config = dict(
    n_layer=11,
    d_model=576,
    n_head=7,
    n_kv_head=7,
    head_dim=64,
    d_mlp=1536,
    vocab_size=8192,
    activation='geglu',
    norm='layernorm',
    norm_place='pre',
    norm_eps=1e-06,
    positions='rope',
    rope_base=841000.0,
    rope_fraction=1.0,
    qk_norm=False,
    attn_scale=0.125,
    bias='none',
    tie_embeddings=True,
    parallel_block=False,
    extras=['shifted keys', 'hashed n-gram embeddings', 'an embedding shortcut', 'learned residual scales', 'weighted sums over earlier layers', 'capped logits'],
    init='normal',
    init_std_qkv=0.0242,
    init_std_o=0.00515,
    init_std_up=0.0242,
    init_std_down=0.00515,
    init_out_by_depth=True,
    init_mimetic=0.7,
    optimizer='adamw',
    lr=0.000681,
    beta1=0.9,
    beta2=0.95,
    weight_decay=0.0,
    lr_head=0.00763,
    grad_clip=2.0,
    warmup_steps=517,
    schedule='cos',
    final_lr_fraction=0.03,
    batch_tokens=[65536, 131072, 262144],
    seq_len=384,
    doc_mask=True,
    train_tokens=799200000,
    steps=6223,
    dataset='wikipedia_en',
)
Each number is 200 + 20 x the weight over its row's rms, rounded and kept within 0 to 999. Layers, rows and columns count from 0. The size before them is the row's rms in percent of the matrix's.

# layer 4 attention query, 448x576, rms 0.0457, rows 371-383, columns 192-255
102,221,202,182,190,190,206,222,187,224,207,187,193,183,237,241,231,173,182,193,225,202,206,213,174,213,213,185,187,204,187,163,213,207,185,208,173,168,206,195,206,200,221,214,196,187,226,178,202,186,173,173,207,201,197,176,199,165,235,228,201,179,159,214,192
108,219,200,187,187,197,227,190,213,213,211,215,191,238,197,186,175,208,176,195,185,177,222,180,195,166,205,224,182,195,170,212,211,206,200,177,193,202,178,202,190,196,223,188,222,200,238,199,147,195,181,193,198,203,154,213,165,227,237,203,206,188,203,198,246
105,182,161,215,170,199,187,186,205,237,194,206,186,208,207,226,217,172,213,189,197,245,191,211,194,213,188,157,211,192,200,180,191,204,201,213,186,201,192,221,190,192,238,201,216,159,184,206,218,203,234,204,184,217,211,187,194,200,189,222,217,202,193,181,216
103,191,173,174,200,200,225,216,213,216,201,180,197,164,162,184,191,217,216,188,223,176,220,203,199,199,190,177,205,208,189,228,207,212,173,180,233,176,199,204,230,172,221,228,187,207,197,201,230,222,195,182,177,202,203,245,212,186,223,185,181,204,188,193,245
103,216,211,178,214,219,169,193,187,184,212,160,197,183,203,204,209,198,213,194,223,202,180,183,213,185,162,195,166,230,198,215,178,203,194,197,223,228,214,152,208,162,226,241,188,183,220,203,190,229,214,187,197,215,196,193,230,218,211,189,199,196,207,199,162
102,210,211,234,198,172,200,190,194,211,215,189,205,193,216,197,219,238,168,198,214,207,207,198,180,196,176,209,217,221,179,171,224,143,205,148,218,198,197,245,182,265,160,173,220,210,217,193,218,188,151,204,221,194,195,233,190,207,213,205,180,206,184,200,173
096,217,220,235,187,202,204,182,192,190,153,190,175,199,208,214,210,161,208,196,196,170,213,197,225,216,184,206,198,186,239,198,197,223,202,219,198,200,211,195,215,260,201,179,208,192,219,188,250,169,204,190,208,243,186,203,229,227,201,241,206,184,181,239,194
105,213,210,194,182,235,205,197,232,211,202,182,220,246,187,200,218,219,180,190,151,221,239,187,219,215,225,200,206,236,169,197,208,199,212,198,176,181,189,205,217,199,176,164,211,162,196,258,193,210,169,217,193,205,192,198,190,181,201,220,197,230,237,196,224
100,184,191,204,203,205,193,227,219,186,217,201,186,209,202,212,184,182,214,195,179,161,186,201,190,180,209,214,182,163,221,224,219,226,197,184,214,213,203,175,216,187,181,189,172,185,202,162,215,213,174,171,211,209,195,216,203,181,202,212,207,177,178,216,184
106,192,228,162,202,195,209,168,201,175,196,214,184,195,206,191,201,180,178,193,215,179,174,195,196,244,182,213,220,183,196,198,180,229,201,211,216,209,209,206,215,179,188,203,187,198,178,220,222,196,245,182,182,180,209,179,245,198,178,205,169,200,190,170,196
110,157,178,176,173,205,188,199,218,155,181,205,185,196,219,210,187,200,215,209,203,235,154,197,228,184,212,201,248,157,212,209,194,197,241,213,179,217,196,184,206,206,219,225,227,250,173,204,217,199,225,224,206,179,222,192,180,192,189,180,203,205,213,205,210
100,186,169,177,201,159,151,191,221,198,191,214,182,197,220,241,174,202,196,221,212,201,209,212,200,202,226,184,232,203,220,195,190,193,198,170,221,172,187,231,208,213,192,175,199,181,151,207,196,191,222,185,183,207,213,202,225,208,168,214,182,195,200,189,190
102,211,200,204,204,212,209,183,197,226,190,183,204,210,203,189,217,208,189,227,184,183,204,171,224,193,217,191,180,178,167,202,192,211,193,217,207,211,211,179,219,201,185,223,214,204,203,219,200,167,164,195,217,227,184,190,181,220,199,178,202,209,218,215,212
# layer 4 attention key, 448x576, rms 0.0467, rows 371-383, columns 192-255
102,212,220,191,192,196,210,177,206,231,200,184,236,184,216,235,241,174,190,236,199,202,219,193,211,210,205,192,201,228,217,201,186,177,191,192,206,199,214,191,203,212,194,199,219,201,175,177,191,241,164,206,222,198,200,178,231,162,163,195,190,201,204,214,176
104,221,202,186,164,217,222,180,202,135,192,195,209,189,210,203,204,167,222,171,169,160,197,208,168,215,184,196,185,199,194,199,201,188,228,200,210,219,206,175,213,182,204,197,222,200,195,163,192,157,203,170,179,188,191,183,204,206,226,216,211,204,235,183,164
102,199,197,200,167,188,181,191,187,237,208,224,224,207,201,186,190,178,182,188,207,206,209,196,205,167,205,216,193,225,165,166,221,216,198,212,192,208,187,158,198,188,163,170,190,181,217,227,176,250,184,193,193,177,189,205,228,199,171,189,196,208,195,204,191
102,254,201,190,199,215,226,219,201,179,183,210,225,201,215,186,200,203,197,194,198,217,225,168,244,218,204,226,201,197,180,218,193,220,212,182,209,195,208,198,222,177,213,186,187,227,218,249,220,181,194,201,179,197,157,210,201,220,204,204,217,208,220,173,216
101,182,240,193,183,198,188,167,236,230,220,192,186,208,196,205,204,185,200,205,224,234,234,219,192,179,232,206,200,193,212,150,191,181,204,200,243,216,205,171,230,203,202,209,200,183,167,204,208,221,195,193,202,156,175,203,203,217,205,226,199,185,170,191,166
099,192,204,180,184,166,178,230,215,207,199,174,208,181,200,177,241,209,247,213,213,218,207,184,205,191,193,215,202,214,192,198,237,171,203,214,237,214,190,231,191,204,186,191,208,220,172,181,217,179,179,201,206,214,202,193,209,217,218,192,173,207,211,170,189
093,182,181,203,195,185,212,210,191,215,196,199,184,176,187,191,193,215,234,195,209,227,206,207,193,171,195,212,197,204,208,186,206,205,214,223,182,182,222,182,169,230,170,237,186,218,199,213,228,235,182,191,168,175,222,188,208,172,195,171,214,206,214,212,224
101,212,225,199,179,207,213,207,185,194,238,183,183,190,179,188,202,230,197,208,208,201,199,210,193,221,232,191,186,211,207,215,233,205,225,176,207,203,186,214,214,190,221,204,218,164,239,172,178,195,228,201,225,223,176,183,194,197,230,216,237,193,224,210,209
096,175,204,192,196,220,234,190,213,192,177,197,201,174,201,204,214,183,199,198,224,218,168,210,206,208,212,186,155,173,197,229,184,192,217,194,180,192,222,225,203,210,185,198,178,195,214,209,230,210,239,235,197,245,199,181,185,236,207,191,195,193,204,193,202
101,246,189,198,203,190,219,198,192,217,194,232,177,200,219,202,211,194,210,169,200,200,207,207,212,224,175,223,228,188,188,174,194,210,187,187,215,219,206,202,162,231,174,209,193,221,171,197,179,192,238,192,199,176,167,227,182,172,214,195,176,198,196,202,200
111,217,217,218,211,193,181,204,183,250,181,209,199,226,200,192,221,220,215,196,211,190,200,215,205,171,206,177,226,216,201,189,211,166,177,176,183,179,192,185,183,214,216,180,197,202,180,211,198,171,216,251,186,200,213,256,183,201,247,183,192,197,164,215,172
096,202,185,210,208,201,198,202,200,204,190,202,155,228,161,185,193,208,192,191,241,162,184,223,223,207,219,224,209,212,185,189,215,214,165,196,197,229,191,182,180,236,205,196,194,192,201,235,185,185,235,205,152,207,214,236,183,184,171,209,220,186,167,188,211
099,193,191,195,201,212,216,222,186,204,201,203,198,201,219,208,227,192,216,205,187,221,242,145,202,199,154,204,217,202,207,213,197,210,188,215,174,205,207,206,199,187,185,213,195,170,185,146,183,207,175,203,212,174,215,179,220,202,198,194,201,193,244,186,195
# layer 4 attention value, 448x576, rms 0.0485, rows 320-332, columns 192-255
093,204,205,200,179,198,219,210,228,198,231,179,174,189,220,213,222,184,178,217,187,220,184,166,209,199,193,176,217,197,205,171,190,172,198,215,221,195,174,198,226,203,171,198,197,193,210,189,200,207,237,201,208,183,183,176,191,216,193,232,195,229,196,237,227
097,183,215,241,182,207,222,200,208,187,219,228,222,212,169,205,202,198,183,206,210,223,172,229,197,170,238,222,195,165,157,172,192,192,168,197,194,176,236,190,193,211,188,222,230,180,190,191,199,219,184,164,210,204,222,199,203,189,220,193,215,224,202,207,233
085,185,178,240,187,209,199,220,214,229,199,195,187,209,198,229,193,213,199,184,199,197,211,225,240,210,189,190,201,199,215,205,187,212,171,190,176,228,203,218,176,213,163,216,226,207,240,181,221,209,180,183,210,221,199,197,162,183,204,224,191,214,171,231,199
093,206,202,212,187,217,193,234,202,185,165,200,194,245,216,211,203,207,183,191,190,206,176,190,185,182,214,189,225,208,176,199,230,238,209,227,203,209,223,182,203,201,225,205,177,188,212,205,230,231,219,145,231,198,166,162,222,215,182,209,215,212,239,187,208
102,245,203,181,201,160,184,206,186,207,212,270,206,217,164,186,198,203,203,207,194,183,209,213,187,191,216,208,217,175,175,202,225,166,187,191,200,208,196,197,149,214,195,184,191,192,201,223,185,204,175,211,178,190,187,187,209,200,192,178,200,201,209,180,182
096,204,190,181,210,219,178,227,226,189,221,203,162,220,206,221,199,197,154,192,183,240,158,199,216,114,231,236,187,192,180,236,215,246,196,235,148,223,177,175,187,213,194,221,235,224,167,209,228,215,193,212,214,200,189,182,188,196,197,206,197,191,211,225,214
099,204,219,218,199,175,212,204,182,225,252,192,210,194,197,237,201,158,191,234,188,208,193,215,222,179,201,223,208,193,183,211,218,199,221,195,194,240,219,172,208,214,154,185,204,161,186,183,217,182,191,194,238,191,204,215,193,179,177,206,196,182,172,212,206
102,190,156,233,219,195,199,185,182,203,214,204,193,199,187,192,187,214,195,193,206,172,196,232,225,197,210,202,222,170,188,182,169,190,215,199,195,195,177,233,186,223,197,191,198,209,196,205,216,194,203,215,211,196,219,188,164,199,241,152,179,188,197,219,201
096,207,174,202,185,180,193,212,201,204,191,177,179,216,206,227,180,207,219,197,220,186,217,217,222,185,194,168,207,177,193,243,211,170,193,234,217,202,201,220,181,187,218,190,148,185,194,172,191,202,211,238,206,217,184,208,192,188,218,188,193,189,221,233,206
099,217,217,194,175,229,218,190,214,165,191,191,191,212,180,218,192,226,237,203,179,184,217,188,230,204,207,221,210,169,204,188,235,192,183,192,228,220,202,167,206,196,177,180,208,158,169,202,192,229,214,172,167,196,202,163,205,188,190,181,215,218,206,184,209
099,217,197,204,196,172,197,199,165,201,205,189,210,168,170,194,178,190,211,211,211,189,162,231,251,216,218,216,192,229,179,221,194,186,204,194,194,200,190,196,226,218,188,176,203,205,196,220,172,197,204,188,187,167,209,181,209,223,194,189,192,201,215,219,227
095,202,170,226,193,215,201,209,198,209,195,191,215,201,184,195,224,216,211,196,234,188,215,187,236,201,171,214,196,232,234,208,217,233,185,200,166,194,169,213,190,210,214,196,157,168,181,180,192,156,184,220,177,180,188,219,187,243,202,197,187,171,205,231,222
091,200,179,201,205,189,226,199,188,184,210,181,197,215,215,205,199,209,161,223,168,203,182,220,237,205,182,202,207,176,225,199,215,187,222,214,150,198,176,202,168,182,206,184,234,181,184,188,227,164,245,209,218,193,197,238,167,211,187,214,205,181,151,239,200
# layer 4 attention output (transposed), 448x576, rms 0.044, rows 320-331, columns 192-255
094,210,230,216,196,180,232,224,187,213,197,191,208,223,198,198,192,199,203,207,174,184,178,211,191,235,206,204,192,183,190,200,224,189,264,190,182,230,182,235,228,205,190,199,230,197,203,203,222,176,194,207,192,232,237,174,198,202,177,178,204,165,209,242,231
099,214,244,198,213,217,202,186,181,228,180,214,224,185,234,167,224,226,169,192,182,196,184,230,208,185,173,222,195,167,184,174,190,208,186,199,203,195,221,207,203,213,225,195,216,161,166,200,226,199,227,190,156,194,215,211,231,207,184,190,166,238,204,212,187
086,194,182,206,210,177,238,176,218,186,176,184,203,191,213,184,240,186,208,212,170,210,191,212,193,172,178,201,229,211,219,191,197,216,190,167,196,174,204,218,190,213,220,189,197,185,199,217,234,193,215,225,190,195,176,181,176,206,152,206,202,181,165,234,211
094,192,235,207,208,192,185,234,200,203,168,173,234,218,195,233,215,198,175,235,203,214,191,207,215,222,182,187,192,205,196,216,223,206,199,202,176,199,225,232,184,187,214,189,221,197,188,177,208,181,201,172,183,214,162,157,167,184,195,189,220,192,229,204,205
103,206,224,180,198,197,178,204,184,205,222,205,191,216,200,212,161,210,202,187,200,227,228,179,186,185,207,218,208,207,185,193,179,180,180,211,190,202,191,181,221,192,227,176,181,205,204,179,166,200,182,185,229,189,228,217,206,193,215,213,178,186,242,225,202
097,192,230,188,213,203,196,221,211,197,209,161,219,195,200,213,234,207,178,200,184,186,154,230,212,193,180,251,191,186,214,213,187,236,222,183,178,196,198,233,183,177,194,205,223,187,187,201,227,200,212,237,215,184,174,189,201,200,160,209,187,220,229,237,203
101,208,213,204,183,193,203,234,210,238,198,211,200,193,231,184,226,204,232,199,191,161,193,197,215,170,188,189,193,164,168,179,210,208,213,216,144,193,187,217,210,201,173,181,187,167,194,214,211,188,194,188,184,206,237,181,236,189,197,191,182,211,208,190,189
102,208,210,227,209,167,191,229,184,182,165,187,220,191,211,195,211,206,207,216,199,240,232,233,204,158,201,199,209,201,195,186,196,166,192,177,222,224,189,215,206,202,229,209,203,201,199,212,211,214,226,204,209,209,212,178,195,210,198,198,202,194,189,204,205
097,209,204,182,182,154,223,242,188,163,200,185,186,212,180,245,209,214,218,184,240,176,222,206,240,205,179,239,209,145,185,238,213,189,181,213,225,196,207,207,254,170,241,183,204,211,184,227,205,219,202,218,211,185,171,175,225,184,191,184,176,175,217,226,198
098,209,254,219,189,203,242,178,224,215,215,184,202,206,228,197,205,190,229,198,212,240,157,182,190,208,194,209,205,222,197,183,223,196,220,173,211,203,200,190,220,182,217,170,230,228,202,199,215,197,219,199,193,226,202,199,186,210,220,209,231,193,213,214,201
098,188,179,211,218,206,194,192,190,203,224,186,195,215,193,199,190,209,189,202,234,238,190,169,212,214,207,208,176,181,168,175,205,172,222,196,161,214,183,192,204,225,200,206,234,201,202,203,174,229,202,186,187,209,213,182,183,178,245,178,176,208,220,225,204
096,203,201,243,188,195,195,228,171,187,201,192,183,201,199,225,184,194,215,176,216,186,185,182,208,200,203,211,198,213,177,197,183,206,200,165,199,185,175,181,193,179,182,184,179,193,197,207,183,243,181,179,180,215,168,212,210,172,201,167,191,196,185,260,202